config = dict(
    head_dim=64,
    activation='swiglu',
    attn_scale=0.125,
    bias='none',
    init_std_o=0.0444,
    lr=0.00993,
    weight_decay=0.014,
    decay_fraction=0.767,
    batch_tokens=32768,
)
Each number is 50 + 10 x the weight over its row's rms, rounded and kept within 0 to 99. Layers, rows and columns count from 0. The size before them is the row's rms in percent of the matrix's.

# layer 10 attention value, 64x192, rms 0.212, rows 0-63, columns 96-191
102:52 30 62 55 62 39 49 46 60 54 52 54 50 48 40 36 57 56 58 69 55 63 56 46 37 39 56 37 55 55 57 46 47 47 43 52 38 47 54 53 50 49 43 52 70 56 47 44 53 48 37 56 54 57 40 54 36 55 43 63 51 53 36 65 52 41 38 38 62 44 41 45 46 32 71 45 59 41 50 61 34 47 50 37 34 54 35 58 52 63 51 59 55 38 38 44
109:59 59 47 60 65 38 60 52 59 47 59 65 29 52 49 46 62 42 41 48 68 50 62 47 58 62 41 60 51 63 47 57 45 48 51 66 43 61 64 51 70 47 29 50 44 52 60 44 38 53 57 42 45 55 57 47 63 37 58 51 56 52 52 57 46 69 45 32 46 51 48 43 45 54 55 35 48 50 46 69 56 55 70 39 46 46 57 55 36 46 51 52 57 38 70 38
099:69 54 49 60 49 55 47 56 55 62 47 71 65 48 47 42 58 55 56 56 56 58 48 70 43 43 56 26 64 30 38 64 63 64 39 50 54 57 64 41 64 48 67 54 42 56 60 51 63 50 65 43 62 49 57 62 40 54 54 50 42 33 54 36 53 55 30 42 62 46 54 47 48 50 47 56 52 45 64 61 39 41 44 59 48 38 41 44 48 60 40 53 59 49 38 57
101:62 57 42 46 62 59 52 51 54 25 51 53 56 59 35 43 70 45 36 63 47 31 48 53 51 36 56 65 44 41 46 49 36 65 36 44 58 71 60 51 52 43 42 49 49 42 41 32 50 38 56 41 41 69 40 39 40 22 53 37 40 41 46 54 69 43 46 44 35 46 69 49 46 58 62 39 48 42 53 48 33 47 65 35 46 63 50 66 66 43 61 66 54 54 31 48
097:64 39 59 47 60 66 42 55 37 41 39 49 59 40 42 49 44 35 41 68 48 62 38 52 62 48 46 41 69 51 59 47 44 42 41 50 46 45 51 61 51 38 34 52 41 53 56 39 50 47 62 58 30 53 45 67 44 59 40 34 46 62 54 51 46 45 45 39 25 33 43 41 43 37 49 50 59 53 50 56 47 47 45 37 62 45 54 44 66 51 50 41 63 66 52 46
093:46 45 60 40 46 51 45 66 51 46 53 50 38 38 53 23 35 44 54 32 69 57 50 43 57 63 52 49 50 55 42 32 42 53 51 53 47 58 54 42 42 56 44 44 65 51 53 50 56 29 31 44 60 39 49 47 32 47 52 61 68 71 51 49 47 64 51 35 46 57 65 65 59 57 67 42 51 52 59 55 36 43 41 59 46 41 47 36 44 59 48 66 53 49 63 39
094:23 66 43 54 47 38 49 43 29 56 42 33 58 44 45 53 41 51 62 38 60 42 38 55 54 37 45 37 52 32 69 38 39 45 41 43 61 31 37 59 74 60 61 49 64 43 35 41 58 46 47 46 41 49 63 64 43 54 50 38 60 45 52 37 62 61 44 43 68 54 40 53 62 61 38 37 50 39 68 50 60 51 53 43 44 63 51 56 62 33 55 60 44 30 63 49
099:55 55 52 46 55 43 47 41 63 52 51 51 50 48 32 60 71 31 46 26 78 52 53 41 16 57 70 42 32 44 25 29 48 49 61 45 52 41 69 50 52 56 70 63 57 44 54 60 42 41 49 69 50 48 61 46 58 56 50 52 46 46 39 64 54 51 39 62 44 45 31 41 37 53 44 52 39 75 50 36 44 45 45 50 42 50 45 50 75 53 34 43 63 50 60 50
099:62 42 53 55 58 46 46 54 41 70 56 56 43 41 41 46 43 62 47 50 51 55 53 46 42 52 47 51 36 58 74 37 56 36 21 53 34 41 52 50 49 36 52 40 60 60 47 43 51 62 59 56 50 54 31 49 57 54 65 44 52 44 38 54 49 52 64 53 57 35 50 34 46 50 55 52 51 69 34 39 40 48 52 65 50 58 44 44 55 38 69 48 27 41 68 53
094:66 32 48 58 46 72 45 41 47 43 47 42 31 45 45 65 54 62 33 53 50 63 57 45 74 45 54 39 26 52 57 46 53 49 33 58 31 58 47 45 54 51 59 36 36 37 59 49 51 52 44 53 49 47 54 49 42 69 54 59 51 58 54 37 39 48 51 35 33 41 70 36 48 42 66 54 36 50 52 32 72 56 56 47 26 50 41 58 64 50 52 47 49 72 51 51
098:44 60 56 58 42 51 41 53 53 46 45 56 51 41 48 48 54 40 53 35 57 34 43 75 66 65 57 40 55 57 62 59 51 50 51 46 49 82 54 58 51 40 33 67 47 38 63 70 63 52 44 42 77 65 42 47 46 54 51 56 41 60 45 55 51 45 34 50 46 37 55 54 51 47 39 47 64 46 48 40 42 40 22 60 47 68 42 38 60 56 64 60 58 52 41 61
101:48 54 56 49 39 61 40 57 54 48 43 53 38 60 64 61 52 56 65 48 45 48 45 59 25 54 46 53 59 49 43 35 39 73 44 30 42 58 44 56 47 57 49 48 46 34 50 40 41 39 63 65 36 44 55 34 50 36 24 41 71 38 63 65 42 58 53 38 40 34 61 40 48 33 45 60 50 41 46 44 55 55 59 50 35 62 54 43 61 34 50 79 46 26 66 47
105:46 43 49 58 45 37 53 52 56 62 38 41 44 36 53 50 73 48 44 56 56 24 33 54 35 43 33 53 51 39 63 55 55 55 50 51 40 43 61 60 38 54 60 32 41 32 43 41 44 48 50 57 63 57 55 56 50 53 40 73 49 54 56 52 58 71 48 45 46 40 65 34 46 62 64 51 70 56 45 38 41 53 38 46 52 47 40 38 43 45 51 56 49 38 61 62
098:28 42 41 57 41 54 53 64 62 50 54 47 63 44 57 40 53 57 59 59 50 48 58 66 61 57 45 38 36 46 52 43 39 69 36 52 53 40 38 60 59 61 55 44 56 54 54 50 47 37 44 51 35 61 41 62 34 40 57 52 66 44 55 67 42 43 54 34 61 52 45 48 45 48 37 47 57 45 19 41 46 60 62 57 54 38 50 58 56 51 50 44 46 39 27 54
102:42 55 73 59 52 47 34 51 61 45 61 31 52 74 48 57 52 32 40 38 53 49 43 27 74 45 52 57 40 48 45 63 56 38 49 45 45 59 44 51 62 43 51 60 49 38 58 62 57 47 57 59 59 53 56 46 37 59 70 43 42 49 46 51 49 39 63 41 44 48 43 53 46 51 65 51 54 49 45 56 50 49 40 27 65 59 35 40 59 51 60 40 30 50 41 44
105:53 67 51 54 65 43 50 54 50 62 72 54 43 43 62 72 47 63 24 50 56 60 42 39 53 60 36 60 37 38 58 58 41 53 43 43 39 73 46 49 46 42 55 48 34 61 50 48 60 53 50 64 68 63 56 52 36 50 46 36 44 62 55 32 42 42 54 47 52 41 47 65 51 49 39 53 39 65 48 48 68 50 64 46 57 60 70 51 55 68 45 64 52 42 65 56
098:51 55 59 61 46 49 58 39 59 58 41 63 64 52 52 44 53 66 64 69 62 69 55 52 43 53 44 57 61 55 60 55 51 72 43 49 62 47 54 70 48 48 54 30 49 42 54 52 47 50 42 53 48 54 69 47 39 44 60 58 49 60 49 52 54 55 53 45 45 47 34 45 44 64 46 46 45 58 53 74 48 50 23 41 54 73 53 37 51 62 39 43 44 53 40 59
095:46 39 55 46 50 53 40 47 47 58 47 51 46 56 50 52 45 42 52 70 62 52 36 60 67 39 43 54 42 60 37 40 29 49 56 36 28 40 44 46 54 51 52 50 46 42 60 60 51 38 56 68 47 48 42 61 27 42 66 34 39 49 61 40 49 52 55 45 55 46 49 47 37 40 48 59 39 49 57 48 50 44 40 49 58 54 57 49 56 50 40 27 55 42 48 66
103:37 54 58 34 68 53 59 43 44 44 53 52 61 53 44 46 55 47 51 61 52 39 71 44 54 44 54 49 59 45 48 41 49 45 51 56 64 60 60 60 42 25 53 49 50 52 34 50 45 47 54 55 54 45 35 53 56 46 70 46 37 65 46 47 41 33 47 40 49 50 48 56 46 47 72 53 61 58 44 55 44 75 59 52 50 59 61 43 39 45 44 47 51 40 58 37
108:48 41 56 35 52 48 39 64 51 69 55 60 48 50 57 43 54 58 66 44 36 41 36 47 57 54 37 60 61 24 71 41 54 36 62 52 70 54 55 44 37 59 31 56 41 51 44 41 53 57 43 44 64 53 55 64 54 48 53 62 45 56 62 47 40 49 46 44 66 42 54 39 40 50 49 58 56 67 57 38 49 42 65 27 59 54 39 67 43 36 34 52 58 60 55 33
102:53 47 52 51 45 54 56 49 49 43 41 58 44 67 50 38 55 38 55 40 57 45 69 41 59 55 49 60 37 51 39 37 47 59 46 40 56 40 41 55 63 55 47 46 31 56 60 39 65 46 36 54 47 54 65 62 38 69 54 30 49 55 50 73 53 31 49 54 39 54 58 48 49 56 56 49 54 52 52 51 61 57 61 62 53 29 40 54 49 63 75 53 49 39 64 55
100:54 34 51 49 63 45 77 65 41 39 55 55 37 51 63 58 60 47 33 53 36 50 44 58 47 48 47 52 34 51 55 40 69 58 53 49 46 61 61 39 42 55 39 61 57 53 66 45 43 25 48 24 48 66 50 67 58 43 52 79 34 40 41 54 45 50 53 44 45 49 44 51 55 49 48 73 65 54 50 61 55 44 53 51 54 44 42 45 47 49 44 50 54 51 37 46
099:46 74 58 56 36 49 53 47 42 45 49 62 33 50 65 56 60 42 65 55 39 48 29 57 58 43 45 46 59 49 66 71 46 33 63 63 52 51 56 38 67 48 52 53 45 57 48 53 63 57 49 33 45 64 54 42 43 41 52 55 65 63 43 52 50 34 64 38 36 54 40 48 49 46 47 36 54 49 52 61 41 61 59 40 58 44 18 36 48 66 47 48 54 41 51 43
093:63 48 54 61 48 66 55 54 57 56 51 49 40 31 40 53 39 46 52 41 41 49 38 45 39 40 35 62 46 53 55 42 65 59 46 80 48 47 62 63 63 47 30 60 52 54 57 33 37 27 49 49 60 41 45 57 49 37 51 56 45 54 42 59 55 49 63 45 74 58 62 44 56 60 47 48 37 38 51 55 46 40 31 42 45 54 55 61 35 59 54 40 49 45 40 52
101:29 51 47 45 48 47 50 58 52 66 38 56 58 49 64 48 52 41 55 65 55 49 51 49 38 53 56 64 47 44 64 74 57 35 40 48 53 63 45 55 39 33 43 36 47 62 59 37 59 48 48 44 55 51 55 39 44 70 53 44 55 58 34 59 49 51 51 53 34 60 37 50 66 67 64 43 52 67 59 46 37 47 60 59 53 40 55 40 54 58 34 49 46 36 55 58
092:48 49 56 39 62 61 47 41 59 48 56 52 72 47 65 39 53 55 49 63 48 64 40 62 68 64 51 51 32 39 40 60 75 51 36 60 60 39 35 60 65 39 38 52 52 51 42 50 50 46 59 46 32 40 38 52 52 61 49 52 52 50 42 47 56 33 44 63 65 30 42 61 44 57 50 39 42 41 49 54 62 59 62 51 43 43 65 45 46 56 38 84 52 59 46 51
095:62 24 51 67 43 63 50 52 35 59 50 67 60 47 49 56 41 51 35 41 53 50 42 53 40 63 62 69 58 49 67 48 51 37 49 54 50 55 59 70 56 57 65 66 42 56 52 35 53 51 44 36 53 37 53 58 38 44 53 64 54 46 33 40 46 49 51 74 53 38 73 43 50 38 60 36 47 45 57 55 61 52 57 48 37 38 55 37 53 54 48 56 51 45 50 52
101:60 48 48 66 48 60 44 45 40 29 58 49 32 41 47 79 57 44 57 63 52 41 57 39 47 50 39 53 39 27 40 52 60 59 47 49 70 51 70 57 38 59 39 39 58 53 58 61 50 57 59 39 41 53 51 63 39 64 54 50 44 60 45 59 46 34 61 43 57 48 46 58 62 48 40 41 72 48 59 67 56 39 41 47 52 54 47 46 44 54 52 40 62 56 53 57
102:60 41 50 50 53 61 48 54 37 73 53 44 55 53 57 42 55 46 56 53 52 54 54 49 42 40 43 54 51 48 55 42 57 39 52 57 40 49 54 51 70 38 80 59 55 49 35 63 34 39 56 37 73 57 38 54 59 52 24 57 47 44 45 52 59 53 57 46 45 50 49 54 40 38 52 60 44 56 59 40 59 57 55 55 31 58 48 60 38 50 54 45 59 42 38 74
098:46 69 32 48 60 70 44 50 40 44 39 67 59 61 32 49 37 25 60 48 41 54 39 40 69 54 42 56 55 44 45 58 42 57 58 49 42 58 57 55 35 38 61 50 47 59 60 40 49 48 52 58 30 67 44 40 60 47 66 45 33 69 47 41 58 67 58 35 60 49 36 37 54 58 33 46 51 59 58 55 58 49 50 60 39 40 46 54 51 41 64 61 50 52 47 43
103:47 42 57 69 66 43 67 49 45 58 50 50 70 45 54 34 44 65 50 54 64 57 60 50 59 43 47 49 40 58 68 41 54 56 44 50 48 72 45 43 46 60 48 39 33 48 35 37 59 46 62 60 43 51 42 48 48 59 52 57 47 49 57 71 53 51 48 61 47 62 48 42 60 54 47 51 32 58 58 57 54 66 41 51 65 36 57 37 51 43 45 58 81 48 67 60
100:45 57 49 43 55 43 24 49 59 44 49 71 44 57 44 46 48 49 53 51 52 75 40 51 44 51 55 63 52 60 42 43 53 60 46 48 59 32 52 51 54 30 58 52 42 54 56 65 54 63 53 55 47 40 62 41 31 61 56 49 49 63 63 61 59 49 51 57 54 53 68 62 48 56 40 61 46 42 49 66 57 55 59 57 38 58 27 67 48 61 53 64 44 50 55 46
108:52 44 43 41 65 47 47 36 50 54 51 49 62 43 48 33 49 51 51 47 44 51 40 46 29 62 44 50 46 53 52 47 26 75 53 48 48 37 34 44 61 37 47 56 31 50 62 39 33 50 58 53 49 45 52 50 38 50 63 54 39 46 40 62 44 69 65 36 49 38 51 52 49 55 38 47 45 63 46 56 67 48 52 51 33 22 58 43 50 40 57 51 47 47 60 59
098:51 35 46 63 58 58 48 58 50 50 65 53 41 56 55 54 65 35 56 49 53 44 51 62 54 68 45 37 45 36 46 47 44 49 52 41 45 61 32 42 54 52 50 66 49 46 58 44 52 52 50 58 44 45 59 47 69 31 59 54 33 38 38 55 56 53 50 55 52 51 44 42 47 70 57 51 40 47 40 70 36 61 48 57 47 50 64 52 54 46 46 49 67 37 47 58
096:51 46 57 36 44 43 50 47 51 50 44 43 48 71 58 51 59 31 35 44 57 56 56 49 53 60 56 36 66 38 63 48 47 58 45 65 47 52 36 49 71 63 52 40 57 46 48 56 50 46 44 44 59 45 55 39 48 47 30 56 37 63 40 47 55 54 56 56 49 56 43 61 37 34 64 44 54 56 42 44 56 45 66 48 34 50 56 43 61 38 60 48 45 38 59 46
100:61 54 53 59 52 34 46 39 43 37 44 55 62 36 36 44 51 45 57 55 69 49 61 61 45 50 50 44 61 49 59 46 48 36 42 43 40 35 50 51 55 38 76 68 52 42 45 58 48 44 40 37 45 54 41 52 52 49 56 55 65 58 53 29 46 69 60 55 56 44 35 40 42 63 46 61 44 54 53 61 64 61 51 40 61 35 50 53 45 55 54 58 57 64 61 48
105:41 57 58 62 51 65 68 60 55 48 34 42 48 67 27 55 45 52 50 49 48 57 56 42 56 60 47 28 48 38 49 47 47 59 56 66 58 45 52 36 52 46 49 28 50 56 52 45 62 63 37 46 34 57 33 40 59 46 65 46 44 52 54 45 43 64 59 63 33 56 53 54 47 65 42 65 43 41 57 57 58 55 57 35 38 55 49 46 50 22 50 46 71 38 33 53
094:53 53 56 57 50 57 50 66 71 45 42 62 37 58 72 43 55 57 28 56 60 44 44 65 58 61 39 50 52 43 43 45 54 34 42 53 52 47 34 43 54 53 61 46 51 61 47 38 47 52 58 73 44 50 65 55 49 62 42 60 55 71 35 59 61 65 46 57 52 41 69 49 63 46 65 24 60 44 62 43 54 38 42 38 69 45 37 56 53 63 64 48 37 49 52 55
102:41 56 44 51 61 53 54 21 37 49 30 53 44 48 42 40 55 46 47 41 45 72 51 58 49 42 32 47 40 66 46 56 55 53 59 48 50 40 62 68 50 44 59 65 44 45 61 45 45 34 42 67 46 45 51 58 32 44 45 57 37 35 56 58 27 43 51 53 37 45 55 38 51 41 45 72 43 62 51 58 45 56 65 28 48 56 39 61 37 46 58 40 31 71 54 64
094:53 41 34 61 39 37 43 49 45 45 40 44 56 66 44 45 62 41 33 62 43 47 59 39 50 55 52 52 70 47 54 51 49 39 56 64 39 50 47 53 62 19 44 44 46 54 53 58 74 56 25 67 61 62 50 39 56 50 48 54 66 50 53 60 57 53 79 52 58 55 57 54 46 36 44 54 51 42 76 43 45 46 57 60 39 70 43 31 44 55 44 45 46 50 50 49
099:42 42 44 43 51 62 32 56 53 41 49 35 44 56 52 50 57 47 53 66 51 49 57 38 50 55 53 57 56 45 65 69 57 54 64 56 55 33 30 49 64 48 45 58 61 23 54 60 33 48 54 42 50 57 56 59 42 59 39 62 53 58 48 52 51 58 50 56 55 58 58 39 73 38 37 51 54 60 36 61 47 60 35 50 61 35 22 47 60 52 56 43 65 47 61 47
107:55 56 53 56 46 49 40 39 35 55 53 66 52 46 51 29 38 56 53 59 32 51 39 72 43 44 55 60 56 49 40 58 41 46 58 25 49 55 43 51 39 52 51 39 51 48 43 49 47 55 52 63 42 54 40 43 47 52 38 65 63 38 40 48 43 49 74 45 49 49 55 42 46 44 49 38 35 68 58 18 57 44 54 21 60 42 47 67 52 46 51 45 56 53 39 45
106:53 38 49 54 32 54 81 41 35 59 46 42 57 37 46 44 36 51 42 48 64 39 45 50 58 49 59 54 45 54 47 40 46 48 56 39 47 50 53 29 57 67 59 35 57 67 51 47 42 45 56 49 60 49 37 40 57 54 41 47 39 52 56 60 63 36 58 50 54 37 67 45 39 33 41 52 64 56 46 78 53 44 48 48 51 54 41 61 57 46 54 38 53 43 65 54
109:62 43 50 41 27 42 56 50 53 41 60 49 56 52 61 61 42 33 35 60 56 55 47 51 49 60 56 52 52 67 42 55 32 51 42 63 37 45 53 45 47 49 59 57 34 49 46 52 65 45 49 65 60 47 53 55 57 43 37 47 55 56 48 58 54 50 30 31 43 77 51 58 49 48 69 42 51 33 55 65 54 50 58 61 48 70 51 37 65 50 42 46 43 49 43 36
097:38 44 61 42 64 49 53 48 31 32 44 46 59 46 36 56 70 44 65 45 48 62 30 57 51 45 48 60 56 54 39 52 41 46 48 56 53 54 42 73 53 59 62 54 40 62 55 57 57 55 57 47 43 72 38 70 56 54 55 43 80 51 53 60 76 56 54 56 56 48 44 49 52 47 51 56 55 48 72 50 56 63 45 48 62 65 53 53 45 29 58 47 42 59 43 53
099:63 45 41 60 55 54 62 58 48 50 55 55 49 37 51 57 55 59 53 41 65 45 63 46 61 55 56 60 71 49 35 67 40 57 40 58 46 40 48 45 55 41 60 74 41 52 35 73 52 63 42 49 46 55 29 53 55 40 67 69 52 49 62 42 55 47 29 32 27 44 63 43 38 53 41 58 60 73 45 56 68 43 44 78 57 47 42 34 22 44 52 50 50 37 40 51
099:43 50 55 63 49 55 49 34 38 52 45 52 49 40 50 45 60 63 60 49 36 47 43 36 61 51 51 31 40 50 76 46 46 52 41 52 48 57 46 58 36 59 52 41 29 59 51 64 39 67 48 63 49 48 37 71 43 40 58 51 59 55 32 55 75 43 52 61 38 62 69 34 50 55 64 53 30 45 70 44 57 51 60 67 33 36 54 40 47 47 52 52 39 41 58 53
102:48 64 61 52 53 50 36 52 37 33 44 62 48 50 34 61 40 71 43 50 34 64 56 59 45 57 52 67 53 33 58 60 75 45 51 46 57 71 56 39 63 80 36 67 41 49 50 65 33 50 45 54 61 46 45 49 51 66 51 53 44 36 59 48 63 70 61 43 56 64 51 55 45 25 53 57 53 34 57 60 40 43 38 44 51 34 54 53 57 49 51 54 46 46 46 69
100:54 59 48 45 51 43 48 47 48 43 36 44 44 51 58 68 33 54 49 53 67 39 75 73 56 63 60 56 37 53 46 61 71 53 44 53 25 38 64 42 65 70 46 37 52 54 38 46 43 40 45 29 53 62 48 37 38 47 44 62 60 44 31 57 32 43 48 31 56 53 60 43 51 44 44 54 54 59 55 48 47 41 32 55 70 59 57 55 56 46 55 54 60 44 56 58
102:43 60 63 46 37 58 65 59 47 21 48 44 53 45 54 42 43 50 51 53 55 54 53 54 27 24 46 58 44 36 43 62 51 63 56 50 60 48 43 41 49 48 52 45 51 51 61 57 56 65 52 49 57 58 42 73 47 49 45 49 39 38 44 53 48 51 44 59 48 39 42 53 45 55 69 35 41 47 46 20 36 50 43 41 45 57 55 66 43 35 37 53 40 55 40 34
097:38 44 34 66 41 39 56 72 43 68 47 51 68 43 58 48 44 30 51 43 46 57 38 50 41 47 34 48 46 51 51 51 36 49 26 46 67 44 48 38 34 47 66 61 51 71 48 50 53 65 52 45 46 50 53 47 57 58 54 39 55 54 58 51 26 64 65 53 64 51 52 31 33 51 51 62 50 51 42 44 45 30 41 42 54 36 41 43 68 74 26 46 44 66 65 52
103:54 72 76 48 52 53 40 42 62 63 37 62 52 35 62 59 38 73 31 58 48 54 70 43 58 54 54 58 58 65 47 37 57 39 61 53 44 41 57 61 60 58 54 63 54 54 43 32 49 40 68 60 36 33 59 60 67 50 47 43 53 42 55 60 36 51 44 41 54 52 55 74 55 51 35 38 55 39 55 50 55 45 43 40 44 64 62 41 53 46 55 62 42 61 36 74
102:30 50 58 33 46 37 34 43 41 38 67 58 43 55 60 52 42 47 51 45 51 71 58 46 44 51 37 35 53 39 43 51 61 32 51 44 41 43 47 52 41 56 62 46 41 51 49 47 57 43 53 49 33 60 63 56 58 51 48 46 44 44 52 43 49 47 49 34 50 50 42 58 42 74 46 41 34 39 31 32 52 56 33 27 42 48 47 45 63 53 45 54 39 43 59 40
097:76 67 40 65 56 38 56 35 39 52 49 37 48 60 58 59 52 73 43 47 45 49 49 51 50 45 53 49 44 56 41 41 54 43 43 38 41 52 48 51 51 57 53 55 46 43 59 41 59 37 40 44 45 51 56 50 50 53 55 58 50 42 47 44 33 60 63 54 60 30 41 45 69 71 41 55 55 40 52 50 52 60 56 52 50 51 45 47 60 49 15 51 36 62 58 40
101:47 48 45 32 37 40 24 48 39 47 36 39 46 33 50 34 61 39 52 55 49 43 51 52 42 35 41 42 63 68 58 57 60 46 39 41 57 60 35 56 43 61 56 35 52 59 46 61 38 43 52 52 49 43 56 65 48 56 51 47 43 42 40 42 36 62 58 65 53 47 39 49 41 65 41 53 57 65 59 52 57 51 54 49 62 56 45 50 35 43 32 45 29 45 48 24
090:52 59 43 34 45 35 49 40 54 41 58 52 52 52 52 60 63 54 40 41 42 46 35 43 52 63 64 56 34 40 48 58 32 71 39 53 52 44 40 47 41 56 53 53 40 61 45 59 37 61 56 45 52 65 34 47 48 65 52 41 44 59 58 51 50 61 60 56 31 22 44 53 58 68 63 41 41 57 61 55 44 54 36 55 45 45 49 45 34 58 39 37 58 52 45 54
100:49 44 54 46 55 47 44 37 62 53 61 45 57 40 49 27 36 56 52 46 46 45 54 45 42 55 42 44 45 41 73 61 63 60 41 43 54 56 44 62 51 61 56 49 31 47 52 47 65 54 42 47 55 47 43 61 62 61 37 64 35 68 60 45 57 56 47 46 37 49 55 60 49 49 56 37 65 45 68 33 42 60 46 51 50 66 44 49 62 56 56 58 50 44 61 38
098:57 38 54 39 62 47 36 46 48 50 45 68 55 53 56 48 50 69 63 61 57 61 37 43 39 52 49 54 64 43 29 42 59 39 38 42 51 44 71 36 60 52 46 38 38 39 44 52 49 49 51 42 63 78 41 57 41 45 54 63 55 56 36 36 62 49 53 50 39 52 61 63 67 51 56 35 40 55 40 41 46 57 43 54 51 68 59 60 62 46 71 63 54 54 39 38
103:42 49 43 40 41 64 47 47 45 45 39 49 32 48 68 42 65 35 53 47 55 45 50 45 66 43 50 58 56 60 48 37 56 56 21 43 55 60 55 65 35 56 56 47 50 47 40 39 53 49 48 66 35 42 48 44 62 47 66 45 51 49 53 41 42 44 48 50 38 57 62 35 52 45 70 62 46 41 54 43 57 45 33 54 39 56 62 32 50 41 26 46 59 51 38 48
100:52 61 40 63 43 57 51 66 61 35 50 35 58 64 48 63 27 45 33 50 51 33 50 53 54 49 41 44 58 64 67 33 35 47 36 51 66 44 40 53 42 36 57 44 61 46 43 58 56 53 69 53 51 33 55 44 61 68 56 65 46 32 52 60 65 50 52 38 68 56 64 51 47 56 38 56 43 48 61 34 40 45 65 49 54 55 52 49 54 58 49 53 57 58 56 45
098:63 45 52 57 37 49 48 40 39 47 41 45 41 54 47 50 43 70 44 56 65 59 35 53 48 50 54 63 57 21 51 61 51 51 37 43 55 58 47 65 69 50 55 48 65 50 53 59 50 51 66 57 58 38 52 40 65 52 55 32 44 41 41 43 57 60 42 40 60 61 40 41 55 51 54 34 58 49 70 31 37 49 59 50 54 44 51 58 48 71 48 51 39 53 62 50
099:48 52 39 62 35 63 52 55 68 56 42 68 57 67 38 57 59 65 55 44 40 38 80 66 46 60 46 45 37 51 45 63 41 66 59 66 54 74 81 63 41 52 49 52 40 48 38 53 61 49 48 55 55 41 38 48 50 53 36 42 38 43 60 52 50 49 40 52 30 46 53 41 54 68 46 59 46 43 50 64 52 60 42 58 54 43 70 37 47 65 42 51 36 56 67 42
100:63 37 74 53 68 66 46 60 64 51 39 43 43 26 65 39 57 50 39 48 71 48 49 45 42 65 42 41 38 54 54 41 45 76 48 58 60 61 33 49 50 44 50 45 77 45 43 51 43 64 45 55 50 55 32 36 58 49 54 46 67 51 62 38 54 46 46 55 36 61 36 62 43 52 37 60 39 53 56 54 60 51 65 61 39 47 41 48 53 47 54 43 29 46 57 59
103:59 46 63 41 65 49 37 44 51 42 53 48 37 40 54 60 42 65 60 31 62 43 71 51 54 52 63 60 45 58 42 49 48 62 54 52 60 60 60 43 55 47 56 59 63 52 34 42 45 60 58 62 47 48 39 53 45 36 47 59 55 40 66 43 45 43 39 49 38 29 52 38 40 51 54 38 51 48 49 46 32 60 48 52 43 52 51 54 72 48 55 46 53 46 41 45